Part of a small language model's weights: no biases in attention or MLP, a variant of SOAP for these matrices.
Each number is 128 + 32 x the weight over its row's rms, rounded and kept within 0 to 255. Layers, rows and columns count from 0. Numbers have three digits each. The size before them is the row's rms in percent of the matrix's.

# layer 4 MLP down, 128x512, rms 0.201, rows 0-99, columns 384-447
100:064150141184110105110108101133185138110128130130071180156126085097092112100120137163156162139146118123167152125133116155118170125165108166094136130173165112097190121164126147157109088151132132
101:063149123212138091128223112167105170116114074147176104122108106110098177111187108107139128123070161110101115110111100159204133174100127053090140120149081149153080139066123128162060135116144141
103:125167149128096109112112080143062132108118112142132135152085069125086157119114146081052115152131065107099098176119097181138131103147153139097089181146111144112130142101140109087134115085145068
096:100106110112121123122131095106149137123112121079098094114175174144172121133118104161152138099072046124142119137146135075133131091152126138153148116154113102138078070092105123082070119138073065
097:107104141120223111186086114079134103151122135068110133098125128114180122120138102130098145125100090091118144161134131116185086158150116109113130150138147110149158168082099074123164203157154050
101:122126102151112079106089130165091127122135077107142141158099163136095150128183117150136129145121139197123179134169103092154097108177098136111160130109127150128138211061160104144126151137128106
094:143137163166104118136118172119123120098080078127185092147127124100152083129091117142115174156137118069136150130111165151062123120127217122153119115150140149110126155149133165190094074198180097
097:133141112126167109131133163123160116125182166087126181172184146172080153131090119167063102128146177095163089186106097087121179137171139141121120082147129128164186117134152112097164085116130121
108:097122113171104147160140102139113099127119190166125120107110106128205146153075099098088143103117135105171105082100134129146092100158193136119133096153099093119102121107095129185185212125107095
101:118141148153106147125190081110115125168118118145148168100158072114121112136146055155133117123140147127122123149104100133144141133173090152145099115161090240182073119118115119071131124186125150
097:117130152120184124138151083159060128146171138137161104156165177184071137127125127146177101098062066157133171089207030157112115114112144188145157171120103073137079145113179152119139069179132124
103:134068152109198137125136147111154135088120070138181139080095150149171125081106140130131139112146087149089121139119133116153117093139123131094197137078116142097069161192152109124231083072077105
095:166159156126154117165141142166133113060138137133173120126092140070117077119167088113096120098130099126083109177103094104128084095127101142085177100091075182086072160164145058108063135110132118
101:177115105133131024176151173123112068106215164124070126158097204125170145167100086146162122116088154091134155141132098182113165109170102101127131158130157085170184124090129105090121165097114155
096:159144073142141162147111101146110111151113130138145198127073120129116078122149135154113083169172155144152148106111177098160186093149142118123131094154121083064084167159176118065167090126118106
106:130102151120161125133178143161058116133091115109115086050091163104119187102148153137116142150158179054106138143151127116172146146075121171086106135158118083180133099141072111151165213163164140
102:130188086138067132104117098119155102087068097145142079143123097193193123157157128133094146138092094201094154101158105100099135128187131127139108168121134049151166126149126123117070109072066150
108:118071126103109148157152113110166179115128139154099099122103133106115165149114163170107133113145137151167143144098122122095095187155115070106108051122163163137115162111128182123115101101119093
105:144100115140161175078111093107052121120056115092127156098148180123108141108116106115121065144075180091109107145147103120130129144117138188098082114108108158117174133113143228125176151159124079
100:110096120154105108101122087098127097085125124121155105157118095129148164126171138151155134148061102118125091103137168076087093111129115120148103117121121104160056100106153107113165118089140111
092:114132164115158160095097126113124109174093127151113098150158100044142140178146070156130149108131171122122144145139164081122124127091076107102068122110128117136107084174155109088098060116081112
095:111110111117136141162125165111145172113131182134065166171092170162135124180088077163142144116091128131146140118157133126191093224114057156110129157116134087156163120133222159148147139134108092
094:134151200106138141097115147128121050160144115078092158125134186119093100116123109118146122104150125117137097169092074060146168121150116137072136118143137159076158102121088121109138081137104150
105:136095082117174153183158144140165178185125102210092099146126179120088176135149051155117135142111139075108145127106114179092133100123133177154090131116122093150082119181110133113172205123061134
102:121088159132109117199210158150092170157213132093094124177102135071091093154188083157112186105160184145200167198175168056120155129139178097144175115115149109172151157101121151161101135152162168
093:114136126121112136094080111169079141137071150140134133101095073176098152116169109085108129160108120095137117138156115097125128087163117089128132101186088162192160117087093143124132150118111119
102:134099124117104117153092097136062120134129165085163172135184133106151122078161176112093139130157105143100146129156159140140123130185104147135122122138125165082118127136168115061136061139187141
102:177104141142116106149137192115097181099125132141080137135069171112058134139112102131134081104150162132089138162101137106165146203172145142065122095097108112093110149065075167160155039124206074
092:168191128121164114128129127104066099148127120109151151140146111170112112133106159126149125109120119177107108076122175120152139071161152154161136086120160137146092153150108124090176090138107133
096:056140148091152133107155117151085139099155069176103019131153117134188125151152165120104152118192090123101162157141129114134095105153097120122119130114154168161099103104157155092171127117167089
095:096107122113142123196173167085197110154110180165093121124091111155149088118177102085152098072090122178087088139125164108157105092107106127164168108113144107110155138130136126164161137101116118
101:077105116130127119143092152147149106132161170142145133166126127118150215150180149141101093131108104161075156090186114159139064146141119077122106091096177088100129098119136111154187142143147173
092:100041150113145104163140121147105123111161173092183172161113111107173084143114134153141083128168083094115149126147079080090117123143189113164071124111178159146124076092200129095124148127158098
102:123120194129076098051146066120189113189122137088073087127163192133137162159077121149090186112169153116124134108143069101144144160146104183132102155143153052139135140158122122110106153173092126
102:161127124075127103109178109172155158131131103164118056115108078078105105102152129113083083147104159144098150146082151117127156085161135118095093086061122197156097107133104151097176060159193171
101:112105157145145150145137171108170028101151093073118130072120145210099178074130151113076127131134107110126150143086111090102119095072115111132179139107061195111163144126163109113124100148120177
108:127175131157136112088155102130170130172072192129076119150163106140167086093081123138129114109102134157115175142173129092186139157116153156118114109111127137117126097172170123137065158126107131
104:121093172150091160105160100140128126174135130071103165105112125132143049112129181102137113155120144135100122129132115112133128104078100116163174142082088149115166166164088130147116060089130135
094:079100129138156129116108079136145114120147130119116117154090204087143118117179055119151126109112127117129125113143064178155120128166082134105145109098134169140139189166132105146133104110102166
100:114106163110144099147106116132077153106103151108130059139055179110137078097176057118125158153122112110160103166076171150133118061129117200205185115138118154182095134111161188111121119176088108
100:140125135190153110137076131208126191153104112139203174132135144084159193091118148117136121137144172122146128094165141116115209141110147128143109135086086078076157079182131098148169150111117175
102:101094102138166166090147127165084052113089139080132052136124117123151135153121176120062124145084116166126109147155120088133089148114090181126099057125146145109137152102035142088151151142121096
102:116116104169163143168068126139088153073107129147119172175115164182130141150137104163102146176176079076169121129117127087099098134132111187124150083172149073134117188135112093195130119074145173
101:047129116091087116148129120137094199172142154185122105098174092152154084138052099183145105172111142136125172100112052112163099127122108132112167148140121155139170084159130095138130126073129124
102:147058127181130124124152172136149083167159186141113145135151111133198145181020146125144132115158143052156128109137114138108143190115174133134158163056108149134183081119048171126136138149157156
102:158055127147106169182096152061142131151113110155116126111096047195118111127107053107128156164074069133167134121159146156159076120174158110094100114136157106114109118136129092125134134165124156
106:141115159076091093114118154141135146147159108165125100155145132142116079120125079137143187127104125182089114160125113131169091124148121151178127109140175057219153189182192119154109073158176138
103:110128172141168085140106107121070135088095160147175111142121123129217096117180081110167196091057129098107108139128117130158125108114168121111148130125106113182132102153131113187136113117082138
102:149097172141115109109175080161063109116109096100103136110102124107082170121110141137139063160076176062137159100165092144167133154131158124175155134145162159118114129104172154086158072145111112
102:156126132184160123135148133125109119132123117121143132135196151053111153187158082119053119150100111169127115131185148067088116148189121103117123137096101144103122152126138159151086155133093135
098:114090149089193138135150116145131087071143090182057093183133162153120101136153138080193130111094123174129177109141102102122052134088115189113141171177163163104139174161118108119070161093100111
096:138133140141154126090174142124155131091098137150178180156140153194144142130110145119146163177110080149125123113146077106134077137155148134118105184150115194120150097127097174149173150120192123
099:145116107103114110112153142153152094112094100147148116163109138067139117104152122173140134137169178150095108143135068078127146098077102178137180135143135035130156166178134099063085167116137184
104:103138098110104087146123058165183117094080071073128123148117124142091117129056212129166128140238098114129101180078135149122102099127135080107144154099153136068137100082089113098101101121139126
103:114144110169131092149116140148087141166133100153125128117090147106107149142133080108167156129138094124088133116087192107166133111129147109139192184131145104129089100158156162141069114166161070
099:119136167170133157193126195112085117126155142106086155137094134107150197139082170144140136129128194149113134168138118115056132137101116146119103109150117123168096171165145076086080132111116126
089:131174099160155169126128128108134105162077117131152048109154115113130175157055123130116131140103094117090132136129113139163057097189085096114095114133141157118094149059096159199085161128086168
097:132113158086147117142091060133055172166110147101101155092165105152169122135113057153144138121139126120137130185136138152139149098138123144064131064113130139107159065128097130104111111137039078
098:133092116113131100128145127142098107111104086125145121130034146127111122160131083073137073115178150151128122133126157118084120132118145096109045144113148098134102107137115099169102144128174221
097:149134170159109105144099136183188082147143149134134117135155059142079116119063152121139170107121112138115154142081131151126128094120132094096135167134150181158155135097148176116203104133178136
097:143174098096102161132081083172163092101109139103129128069104128122104091079133090178065190061140148175127137075100108114136175175143192103099095133114100100169151159146181107103134187103111069
102:152146103163111136164084103189154134087138135163095130150148081158160191113150143173144128153127115118241134116123126129112148126161137074157188129136082068092113147214160134078125143114149177
100:138140154117097136163149162189156153104123101161135098111130148159128140159156081084108146086113144117089137141090161103084108141179157118122136123172136194135109145154119151127078126160147136
104:119159116103140117145128139197089138131118100112126227137116115132148158159144127088133124127154103091129163159117155162157132134143110146090161132105056155112153169072122149163097088113111127
102:160119098139177143140199117100145141107139149114189132144109136158127218184163125096095102108141072176125137110143092130101120106060204156168131112119162125126138116155094172127096118127137103
106:106156204139136176119096102163175148074101097143124215106173115096052117110155150171170101114130104127069155092122168144114163079116111167152117095146147106102112175179145090144086124125130049
100:144186138139119097099061142208116138201114140068134130131139102127162055118144130182106162083067091205138141107136118102119137158198102089138153118132178086128135159115126112106074127126130132
093:168156135144159209136118155140110134132094044144160172126109121100152107084198159111148120104121121115162131143089173112089133071137105132121174117155095084109202093163100150061102065186121113
098:163141149146079142146083118098170124106139133159088127159130107184098153208173140112079174140074118138150120071051176120172166164125112146133101111174134184112091125095163107158136095071094162
096:089030125134168142132136134100102124074083132103084080168059085142124134169210146103129106134110195138094193136119155130107137111128127109101203148202088113101137120181101109136168197159099085
097:121095108089092180116189132160073119179152157105077096132087088152126050139146090090218119111089161163148201092181159113081133105170182137149139154093154141142120086125121116136060157076124109
107:107154105171112096198134160116112117169241112202164178141142145162104163196158072137165114105132175121149195112160136160126122114079087112124155121198135127186184127069183101122146142130140137
095:138151149109196109082113122152179057109157191079116144175134094131134172199013140138150121138166130141132157134147139121116115122126102131136126095113092065119167069088088211094158141078171148
098:129101099137122168070101146136145160090149163071143095120080129104077110119117121123161101129108143134155073100167152124132181153103125154168112182121153080152164102130121071149118110120146157
098:130144086135064138154119114140137128129122064114147153165106104143162072148109137147100109151126117165117162193144104121145067091147159100143184097064169157092159058099072095101047108116091082
102:143140124166162121174087220156133102140117141149112133107178121114111146168118088124169110106161099176154137179134151164138101122112165127090118116109149102116119136088139213096133150154090121
092:170136052105082148090127142104090091084153123111147099092187073124155115105123095092117135148062116167138141064122138137101123098125122115133040163176096173042131091155091137113121168163125174
092:148153060113163141097137070099122157137144106154172075077121091104160169128153155144102136164146083159113117131039106156114136073151125073120158156126111151129130135170088068101154157137161092
101:169148194145121110110151119176103129085131126068149135134153175137149134116132083153110048136119117152147164197100125107074154085078100107099131116127158104121175134085165143055139119154158099
102:126130147158127100140074129148093128151172148128181138163133144131164113177178157184158121113171146108205173127132105075117151150138127095128171126149172122132103104105107174131157113078153192
109:134092110177134116135078117135118081046108146171127110075151105081109170101134172120101101210132126097153152128175033075079122139158162118132085121114092097121169094118127122125131142083125223
103:120117061172146161118076132113125150109103137099126125092130111074133120111061081169114136091189118148202185191150145147104116146118097206118149112085164168125080186155136195090100144153143140
108:092153091157128078136176130121087145112101141137147062116149125175174088113169141064123109151169144114101077103171128184140145123136202125142092142168143131137093089161185123107080141134147110
103:128140138084122091164127163114155181113146184162143106155154158096136089142154051083132126117087131100118131078105103068088090126178113187182112105146149208112120184116118184173150093097080147
099:033119153095127147125083083091181143134129190123128129146138080130128131071170182152087105110096154100149091060146109206109092097184089113125151147086134131104125106107118100088159110111138139
103:129130036134140123129094093136142171091156089146133091075129166088103120156108143140134157090155152104084166095041117193137127142068172111126179169119096176146125137142068071141184105119114098
098:110134136155149146110174137112128111082068127125179127096150109123158124102124147074110119128062094134122074132105142086141118139086206110123158146147071156099125125122065092099171186141086110
102:116133106132122119154111060140174142085092158126065108102138126141158150113066102124113160156154163131119132087090095122182115121199125105105121106190059132149118161071136188136144142143131171
097:080138091170087181149122083167124127123106069144153178119114103169157205132157114111089103104135087154073087131088117123205110162146160055090089148063137133099131156126124107137121196146137179
091:136167122105095173097204148120089146162140090142122100141094144049122074144158107122141104142107160154128155089100133127125116178154111131143084111124134116126122132173109090105125097123184089
104:100108069161144209158108135118119119176142125192152109113127162107133185175116108087125119172151139130117170147185177145229164151101137094086132139142107131156183127123099090120140150126109070
102:145128074151126101152162125121091187126127116095087147168085135135085085136182137074112111137140075083172186129143111172144100146111152099099116119177077048142127153127108128154166047148159141
101:103153069151125075126125081122157187176093172145136112172084070105058104123121125131094126153158104114140126175145141148152150058099124148106162101167130169082126132098127058145159104150173108
094:098139108091132127186113138128160185090201106150104080109062156108143121133136169164181130062090146048079092104095106164144149154133107124131098162146130119132169133075076127148086134093148093
093:169154178118120133095198140122108092089130137114077083135119102127196128132086149128079135160111131221134079138104159120102114080186158122158132132138103100166129131166108133166162074144145163
099:138155115170126188142155096104164083078116109104133157117164132102176137127073234111128159147147154088164123098079162111134165098069155126138168160071165114121107080153138097158159102118174112
106:153114110128140171083168073127045131106117148133142160094110091183147165124152095107147153140135178165113100083096142164160070120184130107134181120090163110092066103156105194087143132139080132
100:142068148112138128098070082157147131189051057147110157131144145149114169128159105169137133130122109130132070175121141132152100093187118162106149067145094155096151136078143131097157146128111132
109:127143125118121132122157106173171141135136163049172173110138098150086140151091078150102148138159139133121123202225107161103138153119026119149173123141131118127126109172149134069120120112070079
098:138132104135136134137137183151188116103162189121121123133136124153095110125217056108175135143160139075174133121188157111128151063098147096099124195132165091142135112147148180103076159142166106